Part of a small language model's weights: capped logits.
Each number is 128 + 24 x the weight over the matrix's rms, rounded and kept within 0 to 255. Layers, rows and columns count from 0.

# layer 4 attention value, 448x448, rms 0.0577, rows 285-319, columns 320-383
[[100 156 119 109 118 150 153 124 124 162 130 201  78 138 123 140 188 133 147 134 128 118 125 124 102 137 181 137 139 165 139 133 183 114 138 105 119  88 114 126 113 177 140 137 137 136 160 120 143 132 107 130 166 122 140 123 140  90 115 153 116 128 120 141]
 [115 125 165 173 165 128 106 143 120 169 151 131  72 155 150 134 113 132 124 120 125 143 139 155 133 118  80 178 105 149  98 108 159 115 121 121 110 195 129 157 116 140 155 112 158 133 119 132 125 120 144 109 159 127 152 126 136 130 103 136 127 125 141 117]
 [150 130  51 124 131 101 162 121  88 105 116 136 117 127  85 127 162 112 112  57 160 131 137 118 119 120 204 132 126 168  63 150 168 129 161 143 127 100 149  96 157 139 119 110 126 146 121 119 134 152  84 119 109 131 116 138 150 152 135 116 138 105 145 125]
 [104 179 135 171 120 143 159 128 126 109 141 174 151 105 182 131  93 123 137 165 160 131 138 119 153 159 105 107 134 133 105 136 118 171 151 144 112  90 139 143 143 112 153 147 144  98 137 125 115 137 129 138 100  98 109 143 126 147 146 158 123 118  83 121]
 [135 138 108 145 148 160 145  95 118 113 136 127 126 119 138 126 140 119 119 111 129 123 139 114 100 113  79 121 146 120 122 144 117 145 140 148 123 121  99 134 111  80  89 116  82 114  98 142 140 137 161 127 143 131 111 140 158 116 109 131 176 158 126  97]
 [156 169 108 111  91 132 134 100 119  92 129 137 183 103 112 105 129 126 102  80 151 129 111 106 126 128 171 113 144 114 105 133 122 151 157 139 175  55 125 134  82 122 135 128 137 134 104 129 141 149  81 136  88 142 118 126 134 103 135 136 175 104 143 147]
 [125 113  76 122 108 149 105 137  85 112 153 124 132 128 109 130  87 147 101 109 178 122 123 174 142 147 120 104 154 119 126 119 136 160 129 138  95  72 135  99  94 124 107 143 127 154 161 113 139 136 136 141 120 159  94 141 145 128 114 154 152 146  94 133]
 [135 138 162 123 153 101 141 132 143 155 159 139 123 136 106 152 174 128 119 154 100 105 135 171 127 160 146 112 157 140 143 131 157 156 110 151 107 168 114 126 108 157  87 115 128 128 133 140 129 121 129 101 159 152 149 128 108 107 111 121 104 148 121 119]
 [150 100 107 106 101 126 161 141  96 127 122 191 128 135 126 146 163 169 103 131  97 142 128 127  99 145 112 138 109 105 103 141 108 135 132 137 171 159 105  93 101 162  78 140  98 152 167 114 141 121 117 117 118 135 102 133 135  93 109 157 170 136 115 121]
 [125 140 153 138 182 128 149 142 131 134 134 117 143 139 135 128 128 128 113  80 175 125 119 117 119 108 150 106  75 160 114 125 144  83 105 114 104  95  92 183 143 130 136 105 135 154 137 128 147  75 153 117 156 126 120 140 124 140 139 145 137 128 162 132]
 [112 129 136 119  98 133 124  96 154  71  69 136 173 155 107 118 123 117 137 112 118 129 104 120 105 106 136 127 137 145 132 132 138 133 177 100 140  90 144 129  87  89 155 111 127 110 138 143 130 152 133 124 128 134 164 106 164 127 151 115 159  85 135 128]
 [121 162 168 130 128  90 111 154 121 135 111 134 118  94 155 129  88 134 138  98 107 123 136 135 120 121 117 117 120 124 107 129 118 118  68 129 106 148 145 157 119 132 105 146 142 108 154 142 121 126 137 150 141 121 101 143 123 133 134  98 151 117 150 133]
 [132 131 139 131 131 120 107 191 151 137  97 163 119 132 119 107 144 155 138 125  59 132 109 114 140 116 115 123 130  95 125 125 117  78 124 131 130 107 111  86  92 140 131 144 145 140 105 130 128 104 121 113 122 108 133 117 123  95  94 128  95 112 158 138]
 [151  96 108 125 103 150 139 133 168  92 115 132 156  99 183 113  55 145 131 183 144 121 129 165 134 139 119 102 142 106 113 104  83 161 149 119 131 104 139 111 150  85 113 157 119 101 143 118 125 113 124 170 140 143 113 113 115 105 163 135 145 160  89 150]
 [123 124 155 154 156 105 130 129 155 107 181 105 131 136 191 125 108 133 115 135 133 120 146 114 129 101 127  88 132 128 109 121 107 151 113 124 126 141 147 140 167  91  89  98 119 181 112 123  99 137 114 133 106 108 126 139 141 130 110 141 137 136 139 144]
 [141 106 134 131 105  90 124 124 107  88 163 123 150 129 117 134  62 137 145 173 101 130 124 150 130  99  88  99 132 141 175 129  92  97 120 183 159 154 147 125  93 123 108 141 149 114 129 133 132 135 114 146 129  89 146 125 143 122 120 122 105 110 127 114]
 [139 171 150 129 163 136 130 148  90 140 123 112  65 136 120 134 130 115 137  98 127 122 123 118 156 130  82 133 150 119 127 151 113  86 108 130 131 153  92 137 131 137 123 171 124 154 109 141 130 131 156 137 140 139 124 128 108 139 127 142 137 143 116 126]
 [126  81 142  86 160 136 144 109  87  90 169  43  74 153 134 128 116 127 116 172 123 132 162 150 143  65 135 165 157 127 144 119 108 134 145 171 139 167 141 139 121 103 121 157 118 143 103 136 121 137 126 145 107 152 125 130 104 137 148  98 104 127 120  91]
 [118 129 122 124  82 123 153 147 124 148 125 119 153 186 167 117  90 118 151 112 109 152 120 131 167 150  83 146 122 130 115 147 125  92 125 163 130 132 146 115  77 134 134 140 110  60 135 157 114 136 124 135 133 123  95 114 146 185 139 128 117 155 106 126]
 [155 116 127 121 176 163 136 123 108 156 101  73 164 135 121 159 128 118 107 130 120 121 121 102  96 123 132 129 130 118 143 141 128 148 103 116  86  81 119 109 123 176 144 172 142 148 139 125 142 117 101 119 137 134 129 131 128  96  91 150 127 115 157 117]
 [142 115 152 124 136 147 140  93  87 146 152 129 139 131 178 123 149 125 109 134 153 148 126 135 122  92 167  97 126 123  87 132 155 163 175 134 164 185 107 101 140 123 155 113 114 131 145 128 138 149 116 144 111  70 136 120 156 125 124 125  97 140 143 127]
 [100 127 151 102 128 135 102  91 101 123 103 101 123 158 134 133 137 107 151 129 149 124 128 140 138  81 119 138 148 123 136 113 124 122 152 125  86 120 172 156 117 127 143  93 108 158 113 115  96 118 138 129 113 143 144 128 149 143 153  99 114 135 117 145]
 [121 128  74 115 137 143 111 124 106 114  97 129 106 110 147 138 100 120 148 149 128 114 139 123  87 121 110 145 137 129 106 147 154 135 110 142 101 105 133 173 130 136  76 115 112 133 134 135 103 137 142 140 141 141 111 134 145 153 132 106 161 120 123 126]
 [111 131 149 119  99 163 104 101 144 150 149  88  91 116 184 133  88 135 118 177 152 147 129 174 130 114 133 111 136 143 149 116 113 127  91 135  98 164 144 109 196  68 126 140 127 130 116 123 129 117 144 155 147 138 147 140 126 151 123 158 127 138 135  94]
 [113 118 167 164  85 103 108 145 176 167 178 139 157 145 191 107  55 122 131 135 140  99 110 134 146 153 145  79 108  96 135 102  87 159 121 131 133 151 160 115 136 108 137  83 161 137 162 114  82 114 129 142 117 136 135 122 128 107 152 128 151  92 139 139]
 [ 91 138 185 131 192 127 117 163 116 150 162 142 102 127 108 106 172 133 118 143 128 141 103 129 124 121 111  89 123 123 137 138 104  95  79  91 141 189 127 118 151 151 122 141 113 179 113 117 119 123 182 104 137 119 162 140 126 131 111  36  87 129 149 136]
 [115 166 109 116 142 110  96 101 115 119  96 148 100 134 135 100 174 133 121 141 112 128 106 114 141  91 143 164 130 151 128 128 151 139 133  98 164 135 172 146 126 111 150 103 133 144 126 116 147 130 119 111 107 128 155 125 125 125 137  99 122 123 160 115]
 [136 145 113 123 141 169 127  89 129 104  99 136 131 126 140 125 110 103 111 131 146 138 142 112 138 149 138 112 115 115 114 121 158 134 158  98 154 118 102 104 143 115 152 133 118 132 128 127 134 117 124 157 120 101 143 120 122 101 124 126  94 130 143 128]
 [159 134 121 138 111 136 141 137 163  72 121 113 136 109 134 120 121 132 141  98 124 109 108 142 123 144 144  90 119 124 107 107 141 135 121 117 146  90 116 114 133 152 147  90 129 104 151 118 107  93 122 158 104 149 107 147  89 123 131 160 127  91 137 130]
 [170 132 149 118 102 125 136 131 154 133 116 115 150 130 144 144  83 105 134 117  71 124 122 144 156 126 159  69 115 118 103 137 128  97  49  91 133 112 154 161 151 125 120 128 120  97 133 120 101 127 130 104 121 121 129 112 151 124 144 161 139 127 149 134]
 [ 96 135 157 102 135  86 126 127 151 144  83  95 117 147 120 125 139 116 137 160 126 125 119 180 122 153 154 127 132 138 148 125 109 113 134  83 119  94 132 115 153 130 115 134 147 130 110 147 107 137 128 137  93  76 134 132 112 124 164  61  88 130 142 133]
 [121 151  78 160 107 161 125 124 136 117 131 129 171 126 148 154 106 129 127 115 152 135 124 116 100 133 140  95 110 139 103 133  92 150 127 144 146 165 105 145 182 116 106 162 115 143 171 126 121 166 101 146 156 137 118 109 149 153 113 152 148 132 119 124]
 [132 118 175 111 137 127 133 145 140 113 132 126 149 126 145 125  90 141 149 160 120 134  98 120 145 151 159 109 151 111 122 114 156 151 137 102  90  63 127 128 134 132 153 140 124  98 116 139 102 140 106 142 119 166 123 145 117 130 131 143 117 130 112 128]
 [140  91 145 136 135 106 128 160 173 135 149 137 105 132 142 108  75 140 134  78 184 128 123 166 109 122 146  99 106 119 124 134 158 106  94 125 142 131 138 152 135  86 116 167 139  87 142 110 126 109 103  88 104 146 130 135 130 140 137 113 110 138 152 132]
 [150  85 118 134 125 133 164 149 108 144 113 163 131 130 122 105 158 143 119  70 124 130 100 103  94 152 148 150 147 126 115 130 164 118 134 126 136 111  85 104 136 139 118 151 159 107 157 140 142 122  96 117 109 136 111 133 125 125 108 171  94 154 117 139]]
# layer 4 attention output (transposed), 448x448, rms 0.0508, rows 285-319, columns 320-383
[[ 59  90 136 161 111 118 110 134 146 122 146 120 122 131 130 119 101  79 137 149 147 137 158 130 136  92 168 122 112 111 114 126 139  99 152 147 128 131 133 139 146 141 142 136  88 119  88 125  86 144 119  91 114 188 121 139  98 115 125 115  95 108 101 135]
 [ 89 113 130  96 159  94 159 180 113 151 141 114 122 149 123 118 133 105 137 147 102 108 129 142 127 100 116 155 138 107 142 153  98 155 173 100 106 175 170 134 121  87 146 126 113 141 127 167 110  96  92 125 138 128 140 139 133 153 151 146 116 131 175 117]
 [113 124 127 116 137 153 107 150 145 123 104 156 158 107 138  81 153 122 127  94 142 102 158  87 124 108 135 165 171 136 105 132  97 137 127 149 109 118 101 160 135 128 105 105 108 158 145 126 139 145 140  75 107 138 122  93 161 162 143 111 138 123 123 133]
 [136  98 163 103 127 121  99 150 126 183 105 148 127 105 173 125 102 118  60 110 155  78  92 114 129 146 143 105 117 137 100 147 117 152 164  86 146  99 119 114 116 162 164  91  91 167 104 146 127 127 129 144 168 112 103 124 120 116 141 128 100 151 104 142]
 [ 90 123  99  93 118 145 142 114 109 105 120 134 130  86 126  95 135 145 123 163 125  86 117  93 116 126 126 129 133 121 153 112  86 141 126 108 107 151 117  81 152 126 163 106 141 121 126 108  92 155  83 132 143 103 141 131 136 128  94 145 178 115 113 125]
 [158 123 109 172 124 168  70 139 129 124 128 142 183 121  86 100 130 160 115 123 128 136 143 151 111 126 153 128  94 121 117 142 117 117 133 156 138 125  93 140 118 137 154  72 146 126 132 129 157 142  95  97 150  80 156 134 136 160 101 144 121 105 144 108]
 [167 137 104 145 150  72 152 164  88 118 162 113 154 154 127 143 130 131 153 143 161 172 122 108 127 117 143 104 134 171 144 104 127 137 104 144 138 137 157  85 140 117 123 149 169 111 143 118 138 141 144 117 100 130 162 139  85 118 104  66 139 152 125 144]
 [150 113 125 164 114 105 138 144 169 112 102 137  82  93 113 104 132 118 100 142 170 176 127 151 173  99 168 121 116 133 104  89 136 128 113 170 119 143 165 111 132  77 134 107 115  82 159  99 146 103 127  96 121 118 137 164 124 146 114 127 107 119 111 106]
 [119 147 157 124 132 116 187 106 111  85 136 106 120 134 131 111 127 131 168 140 128 128  95 107 119 163  95 139 132 140 129 144  69 150 143  99 108 128 138  85 105 141 179  89 110 161 119 134 157 141  94 158 148 141 123 159 130 141  93 117 108 122 114 119]
 [138 110 140 123 154 170 107 109 104 161  93 119 127 107 131 143 122 160 111 118 130  69  82 143 115 173 157 129 126 136 163 161 140 144 135 117 113 130 124 112 174 143  95 124  58  92 113 153 100 118 156 117  98  95 121 121 158 111 149 123 121  78 135 129]
 [112  93 127 118 162 143  85 157 121  82  99  96 183  92 132 130 133 161 129 136  84  90 119 145 101 215 137 150 129 101 129 182 165 152 146 128  96 130 151 138  75 151 157 164 182 136 165 127 124  92 134 104 107 145 142 127 111 119 126 146  97 146 157 121]
 [ 66 110 140 163 129 151  66 158 164 166 143 136 132 110 139  90 141 158 164 123 118 137 155 111 113 109 154 145 135  89 131 126 127 103 114 131 112 120 139 151 146 114 123  98 130 105 180 121  53 157 139 151 112 127 119 127 110 153 113 103 158 139 122 134]
 [141 119  98 156 176  99  36 103 104 167 101 161 114 133 140  96 127 133 116 120 128  92 146 110 162 116 115 122 143 162 147  81 139 162 143 127 143 110 113 142 128 109  89 102 132 177 157 152 152 118 135 113 174  81 122 139 108 148 103 140  95 126 132 154]
 [104 124 137 121 124 152 163 165 161  86 121 152 151 104 149 134  98 140 190 140 153 141  95 163 168  99 141 129 113 137  86 114 163 142 138 123 132  80 110 158 157 143 139 128 131 121 165 118  96  93 161 118  69 154 143 110 127 116 137 143 164 140 147 146]
 [122 135 152  85 130 137 114 142  94  84 139 129 111 114 138 133 104  98 101 137 102 118 123 110 145 132 106 158 143  84 144 102  82 142 120 142 194 128 149 121 110 128 160  88 126 154 133 100 138 116 126 155 142 121 155 114 111 123 115 145 139 149  86 104]
 [127 144 143 143 115  93 144 118 168 126 120 139 160 141 132 152 141 131 128 151  96 164 136 172 142 107  73 172 116 140 121  80 160 126 177 129 125 131 120 131  90 123 103 142 173 148 154 131 158 111 160  84 157 139 103 141 141 125 136 144 120 123 114 114]
 [104 115 123 142  90 138 105 162 147 119 141 151 121 185 132 139 112  78 158 130 160 166 111 101 144 150 101 175 149 138  96 143 134 125 179 122  97 137 130 175 126 140  69 113 162 118 167 135 121 144 163 152 112 141 139 126 108 104 145 159 131 114 110 130]
 [132 123  86 112 136 135 170 180 147  92 130  98 146 156 118 120 112 165  89 146  99 154 158 136 145 157 140 116 133 111 145 123 166 118 149 135  96 171 125 122 188 109 132  92 171 159 146 117 137 119  92 151 113 139 117  97 160 125 162 104 162 146 121 135]
 [162 145 173  82 171 103 191 100 100 135 117 120 145 139 134 153 147 111 101 135 113 139 134 118 147 128 116 136 122 183 101 126  94 127 130  99 137 147 156 116 130 132 106 122 168 138 104 150 102 131 121 106 124 144 145 172 133 141 133 140  99 131 100 133]
 [152  68 129 140 130 202 151 134 122 138 148 129 135 148 102 141 116 124 183 186 101 170 143 144 128 141  97  65 155 101 125 117  97 142 115 151 156 113 104  89 118  94 150 102  99 101 125 137 141 162 133  95 125 120 106 183 137 141 139 140 115  98 138 143]
 [108 112 116  74 117 134 127 168 122  95  94 149 110 151 157 171 107 117 101 109 148 114 140 113  93 155 121 125  72 157 164 113  93 132 117 117 169 132 127 130 101 123 175 131 116 168 144 120 126 114  89 141 183 109 114 116 144 165 138  95 161 131 151 148]
 [138 125 125 115 104 158  53 119 156 141 158 162 116  93 155 147 121 148 133 110 134 125 147 130 139 136 155 155 125 138 144 116 104  71 122 114  88 104 148 118 132 129 108 156 119 123  80 126 149 142 123 137 114 111 116 181 136 133 147 109 120  61 121 163]
 [145 120  86 134 107 115 113 122 150 163 133 120 139  95 157  68 133 142  89 145 145 130 123 146 110 163 131 128 153 130 172 141 110 148 148 114  78 169 120 127  93 133 106 119 157 117 147 144 130 108  97  99  95 125 151 115 112 133 135 116 134 121  61 130]
 [133 148 106 139  98 101 179 143 147  77 114 130  98  99 136 148 132 142 146 148 134 130 165 174 126 132 121 132 130  91  97 162 182 152 126 132 127 113 162 108 119 113 133 166 102 141 129 123 142 118 182 136 146 158 107 132 144 138 118 123 145  81 122 102]
 [121 147  87 119 130 131 153 114 109 135 152 170 134  87 125 104 135 132  93  84 154 143 108  91 125 154 103 139 115  94 146 138  93 102 132 110 129 131 134 110  98 140 112  73 127  83 121 144 141 158 123 149 142 114 133  71 148 140 111 131 106 177 161 117]
 [132 126 116 145 122 114 112 154 112 144 136 158  93 134 160 128 156 126  88 122 190 116 149 127 136 148 115 148  92 137 124 102 128  90  86  99 144 134  98 169 101 169 140  80 111 112 142 135 138 138 164  73 106 194 109 113 132 165 121 171 140 146 154 132]
 [148 129 128 115 160 168 170 136 101 149 105 149 114 140 131 115 152 134 152 141 126  75 139 137 117 176 133  86 112 145 129 150 162 104 129 129 174 147 146 145 103  97 147  90 158 138 111 135 113  65  65 128  96 146 121 104 118 164 128 118 114 116 133 130]
 [104  96 143 125 106 104 129 159 135 101 133 130 171 148 132 100 132 152 121 141 131 116  97 145 115 116  99 162 101 166 157 157 114 141 125 125 148 123 153 105 128 132 125  87 129 133 101 122  44 120 124 155  87 123 137 135 142 121 118 132  83 133  71 132]
 [177 114 150 108 133 100 159 145 162 172 109 164 110 125 106 137 135 129  93 131 184 119 128 148 144 114 117 112 158  97 122  92 126 148 117 115 153 110 125 126 139 124 104 153 176 125 142 102 116  85 151  98  94 104 133 155 105 118 148  93 175 171 122 138]
 [158 141 118 139 140  99 177 137 135 124 147  91 156 147 128 110 120 110 124 123 107 195 185 154 191 114 109 122 130  88  85 101 153 133 108 132 116 150 114 195 178 122  90 140  92 146  95 144 152 116 123 131 116 147  99 113 139 125 144 149 143 139 118 122]
 [146 123 134 162 121  86  94 112 136 138 147 123 133 136 115 140 141 127 166 167 164 146 125 133 138 153 124 135 137 105 130 144 124 182  91  88 148 118 152  77 108 113 149  97 151 155 141 111 104 138 142  97 127 115 132 113 102 113 150 135 161 159 148 113]
 [120 129 107 114 160 112  90 105 126 127  88 129 168 145 157 102 102 112 162  72 133 120  81 143 104 166 151 145 163 115 155 119 106 178 109  96 103 123  98  99 150 136 107 139 114 132 110 135 133  67  99 153 140 127 115  99 153 139 138 151  91 153 137 150]
 [136 149 130 150 148 167  85 152 176 115 136 180 104  92 141 117 137 138 147 132 137 142 111 127 174 168 151  97  72 108 163 147 118 142 132 106  88 123  88 143  77  71 134  93 146 117 131 114 107 137 156 122 107 154 137 173 115 117 136  82 138 178 120 158]
 [ 96 111 160 104 147  97 115 142 131 167 142 158 116  73 125 127 160 111 126  64 115 155 191 122 191 138 154 158 161  97 121 148 118 171 143 147 141 188 140  92 151  85 118 123 142 138 141 148  61 138 134 113 108 132 103 140 139 200 159 136 124 103  82  88]
 [ 95 139 142 135 117 187 114 139 108 134 124 147 119 112 100 156 141 147 108 146 137 133 124 168 131 159 119  93  99 136 129 124 117 125 129 110 129  89 139 182 111 130 151 158 156 143 122 175 142 168 115 188 145 147 105 146  97 133 137 114  71 126 143 133]]
# layer 4 attention query, 448x448, rms 0.0569, rows 320-337, columns 320-383
[[157 159 133 130 154 148  98 184 125 119  83 138 186 122 103  89 108 124 131 138 166 141 174  81 139 143 177 145 116 136  86 124 128 133  89 125 102 109 141 118 117 158 116 175 125 110 144 121 157 137 135 109  91 138 111 139 142 130 113 122 131 126 131 125]
 [ 88 109 124 108 126 150 103 146 131 120 104 131 115 115 143 115 111 129 130 139 150 116 143  87 110  57 128 153 138 116 132 116 119 120  98 124 143 151 129 107 136  86 118 121 119 119 100 101 120 117 144  82 116 106 123 131 131 101 135 137 132 113 184 156]
 [108 147 162 107 168 148 113 147 128 184  57 130 158 127 158 117 114 133  99 130 139 139 134 120  95 145 148 128 107 128 122 128 122 120 136 122 113  92 141  95 116 122 116 131 106 138 126  91 133 116 123 121 137 116 155 130  97 113 111 110 102 133 110 150]
 [111  99 156  88 119 163 135 131 114 139 137 124 127 116 130 116  83 102 107 138 166 118 155 101 133  61 125 133 154 162 130 129 150 130 117 156 134 151 157 115 105 106 108 119 125 117  95 140 128 133 145 116 159 115 126 130 128  61 128 100 129 151 127 158]
 [102 145 116 116 197 119 136 143 137 138 140 133 126 106  99 135 150 109 135  91 178  98 146 141 130 126 116 145 150 145 114 154 111 144 143 103 156 180 143 130 151 115 126 124 102 127 101 114 137 112 151 131 112 140 144 116 139 141 148  91 152 133 124 113]
 [119 138 138 137  88  86 101 156 122 102  85 146 143 112 128 127 115 132 124 142 145 140 123 107 115 158 127 106 117 106 155 121 154 115 114 126 114  77 128 102 139 153 118 123 141  87 160 111 128 111 115 135 145 132 115 103 141 151 116 112 160 134 124 154]
 [ 78 122 106 126 105 122 134 130 133 138 129 149 122 145 137 157 157 157 167 129 117 147 138 119 140 134  90 157 117 129 135 129 164 140 116 118 124 112 164 152 135 127 138 106 105 117 154 147 112 108 108  86 117 148 108 121 141 149 129 149 147 135 128 127]
 [171 146 143 121 123 120 131 111 132  98  83 120 125 147 182 145 128 142 116 115  98 139 106 142 117 138 141 115  98  80 166 128 168 117 156 119 105  31 124 116 131 184 137 113 124 119 157 132 124 118 102 120 110 103 135 116 126 158 118 142 128 132 163 121]
 [153 105 119 120 147 133 108 116 149 159 162 146 131 124 109 137 198 155 136 127 152 123 114 148 114  97 117 130 175 146 119 121 136 110  95 137 160 188 105 144 127 104 107 123 113 150  98 134 141 130 134 131 195 152 111 121 116 110 146 135 185 147 147 137]
 [ 92 127 127 139 115 114 109 126 107 103 129 136 108 148 160 158 126 145 163 131 105 159  96 164 131 124 125 151  92 106 144 164 177 110 103 136 116 100 101 134 122 170 121 121 131 122 154 148 129 106  97 106 110 141 106 120 134 137 116 159 157 109 169 105]
 [132 115 157 142 135 109  94 156 138 118  94 146 133 127 187 158  81 137 161 138  80 150 107 127 120 102 147 163 101 117 164 136 184 126  78 120 100  71 117 131 127 107 108 134 142 145 185 137 115 104 110 104 120 122 114 144 115 125 109 142 149 114 133 104]
 [137 114  78 133 151 141 161 116 122 118 125 105 147 132 109  99  97 121 104 108 140 114 136 123 144 139 117 149 115 106 125 122 166 127 203 134 125 126 164 113 104 107 126 104 149 104 144 112 141 138 106 141 119 100 154 127 116 134 117 114 131 143  82 140]
 [125 142 142 146 113 119  95 112 141 139 171 117 113 118 140 143 151 150 121 129 127 144 103 123 128 133 146  86 154 144 115 132  97 113  97 135 133 155 112 149 175 131 137 161 121 150 147 123 123  99 112 156 163 148 119 114 131 129 126 125 143 128 167 114]
 [ 75 133 164 128 122 111  96 132 156  98 123 150 109 142 174 174 115 152 154 145 112 162  82 129 115 116 125 137 118 145 153 152 157 115  68 131 111  93 114 140 123 163 116  91 131 144 144 132 131 120 150  81 133 132 108 139 104 140  95 156 185 106 169 111]
 [ 97 124 142  93 100 101 118 158 128 132 146 144 147 121 157 144 139 128 146 159 150 165 121 144 133 103 127 151 153 146 118 143 102 142  93 145 123 148 110 144 120 156 117 121 133 129 157 130 118 135 109 115 118 102  92 136 122 140 107 112  98 101 155 129]
 [134 164 145 146 131 155 167 157 138 141 101 105 126 137 127 146 127 124 128 119  98 112  95 105 103 127 122 181 112 135 161 142 140 134 104 128 112 133 147 101  93 128 101  63 132 116 120 121 160 121 137  94 120 101 143 119 122 136 111 125 179 113 111 132]
 [174 102 126 191 134 103 139 155  89 109 163 120 141 126 101  98 169 167 125 133 134 109 118 132 192 120 147 111 114  99 119 113  98 102 127 124 129 129 125 124 122 131 131 129 115 150 133 122 137 100 124 112 134 129 170 133 131 104 128 154 121 160 134 138]
 [132 169 156 116 121  87  87 113 101 125 130 114  94 125 163 107 135 120 137 113 112 136 148 140 122 188 141 115 104 127 131 135 151 114  91 133 100 119 103 131 177 165 135 181 117  97 127 154 124 102 131 102 153 126 136  99 119 133 147 112 196 124 142 104]]
# layer 4 attention key, 448x448, rms 0.0505, rows 320-336, columns 320-383
[[137 145 156 129 127  93 129  76 147  97 143 118 132 166 135 139 137 147  84 113 115 121 125  93 104 118 129  85 110 131  99 153  98 123 138 138 102 138  89 116 102 109 141 130 131  93 124 127 146 130 143 122  92 139 133 114 146 135 143 100 116 135 153 136]
 [137 127 120 158  97 127 116 141  78  90 122 105 122 143 126 130 141 156  89  92 116 153 112 118 154 115 124 103 128 103 117 142 119 111 132 146 104 141 135 120 101 122 147 154 127 115 132 128 113 114 135 116 130 136 150 122 156 117 129 150 127 151 157 121]
 [128  91 170 141 132 110 129  97 109 146 143 117 129 128 138 129 132 113 125 132 132 179 123 121 130 147 135  99 118 110 151 152 111 114 136 161  89 149 120 132 139 146 158 169 113 130 134 122 120 144 131 145 128 118 121 146 107 131 136 142 131 138 145 142]
 [ 90 132 138 134 131 126 114 129  99 117 105 153 171 123 129 121  83 159 118 124  97 129 126 115 101 142 165 136 138 133 165 127 160 133 102 130 119 122 112 123 152 156 137 134 164 117 112 139  95  97 136 110 140 128 128 125 129 116 110 126 139 116 133 114]
 [137 119 152 108 125 118 129 120 129 143 136 104 128 139 113 132 140 102 123 148 123 110 126 148 145 113 123 114 144 107 102 142 107 132 101 130 129 145 130 130  91 122 149 118  85 116 120 146 147 100 121 116 139 134 117 106 109 107 135 125 122 125 180 133]
 [145 150 103 118  98 150 115  96 131 116 162 110 133 106 128 118 122 142  87 121 148 151 114 120 144 131 143 108 140 114 112 114 135 146 158 148 114 160 124 137  89 120 102 143 131 147 118 140 133 119 140 147  82 124 102 111 163 125 125 108 138 106 159 154]
 [145 168 107 114 102 150 104 121 115 101 141  95 113 129 121  92 162 119 115 121 126 163 129  95 138 134 107 133 136 119 129 138 119  91 165 172 135 137 161 154  97 135 137 141 119 127 141 153 142 149 149 154 130 121 117 132 113 141 124 126 139 133 130 132]
 [109 131 136 126 139 142 135 138 127 157 161 157 121 142 182  96 112 155 119  92  99 153 138 129 111 124 134 143 111 107 149 126 129 136 100  94 106 112 106 135 133 141 153 114 129 149 116 120 124 124 138 130 128 132 160 150  97 118 132 115 108 156  97 131]
 [122 132 139 123 108 116 143 136 130 118 142 119 110  95 126 123 142 127 144 127 117 136 121 113 159 137  97 133 111 148 135 130 160 132 111 142 121 151 128 118 119 155 140 155 117 107  92 125 111 158 136 136 135 127 123 121 125 151 137 149 160 108 154 121]
 [158 119 146 148 160 142  94 118  95 153 162 128  99 136 143 118 122 118 117 113 103 181 115 120 119 118 137 128 150 122 145  93 140 114 135 151 105 110 119 138 142 150 144 154 123 160 137 127 129 136 133 142 138 151 123 162 108 125 136 143 133 164 143 130]
 [106 123 122 140 137 134  92 141 135 147 146 121 121 133 132 156 113 128 130 130 147 136 137 121 121 114 137 146 109 124 155 127 137 112 118 135 141 114 111 103 141 108 138 124 148 148 126 106 152 141 129 141 131 136 128 165 144 142 119 156 106 155 132 131]
 [128 159  98 123 118 132 138 142 143 111 112 158 164 138 106 147 125 116 143 128 175 110 117 137 120 121 134 116 112 124 122 144 143 136 146 107 151 139 145 145 113 135 103 113 133 133 138 131 150 124 110  90  95 103  99 106 125 139  91 157 123 123  82 107]
 [129 123 145 124 128 127 103 124 133 127 158 117  94 139 108 112 144 121 109 142  94 193 143 115 110 133 120 134 135 129 118 108 130 135 116 151 118 113 132 127 136 121 151 132 133 151 144 127 135 131 126 148 133 107 141 152 128 148 172  97 138 148 172 163]
 [102 119 144 131 124 163 119 132 108 168 148 105 111 144 135 128 123 106 132 132 139 166 133 130 127 136 130 174 148  94 146 118 140 133 116 114 113 137 132 138 135 107 135 137 146 139 129 110 118 158 143 131 138 135 139 162 137 122 140 117 128 143 129 127]
 [143 143 121 128 136 102  98 124 134 132 163 100 129 101 132 130 144 113 122 134 122 156 147 141 153 137 139 120 154 129 117 132 116 153 164 144 128 137 139 131 153 127 139 118 124 116 137 130 134 151 150 145 147 136 136 150 117 135 126 130 130 115 144 145]
 [146 154 105 134 120 169 135 171 108 153 126 128 141 131 142 138  86 112 140  94 159  89 132 119 120 132 140 128 102  95 126 118 152 122 130  96 131 126 120 142 122 138 102 144 125 149  86 127 123 153 125 113  83 103 133 114 125 130 135 168 129 111 108 113]
 [141 103 185 109 115 148 131 115 162 149 135 109  88 142 155 120 106 124 106  97 157 104 146 107 147 111 116 136 110 100 106 128 147 116 114 136 100 163  99 107 129 133 143  99 132 133 132 115 108 109 125 144 100 134 141 115 107 152 150 122 136 175 137 144]]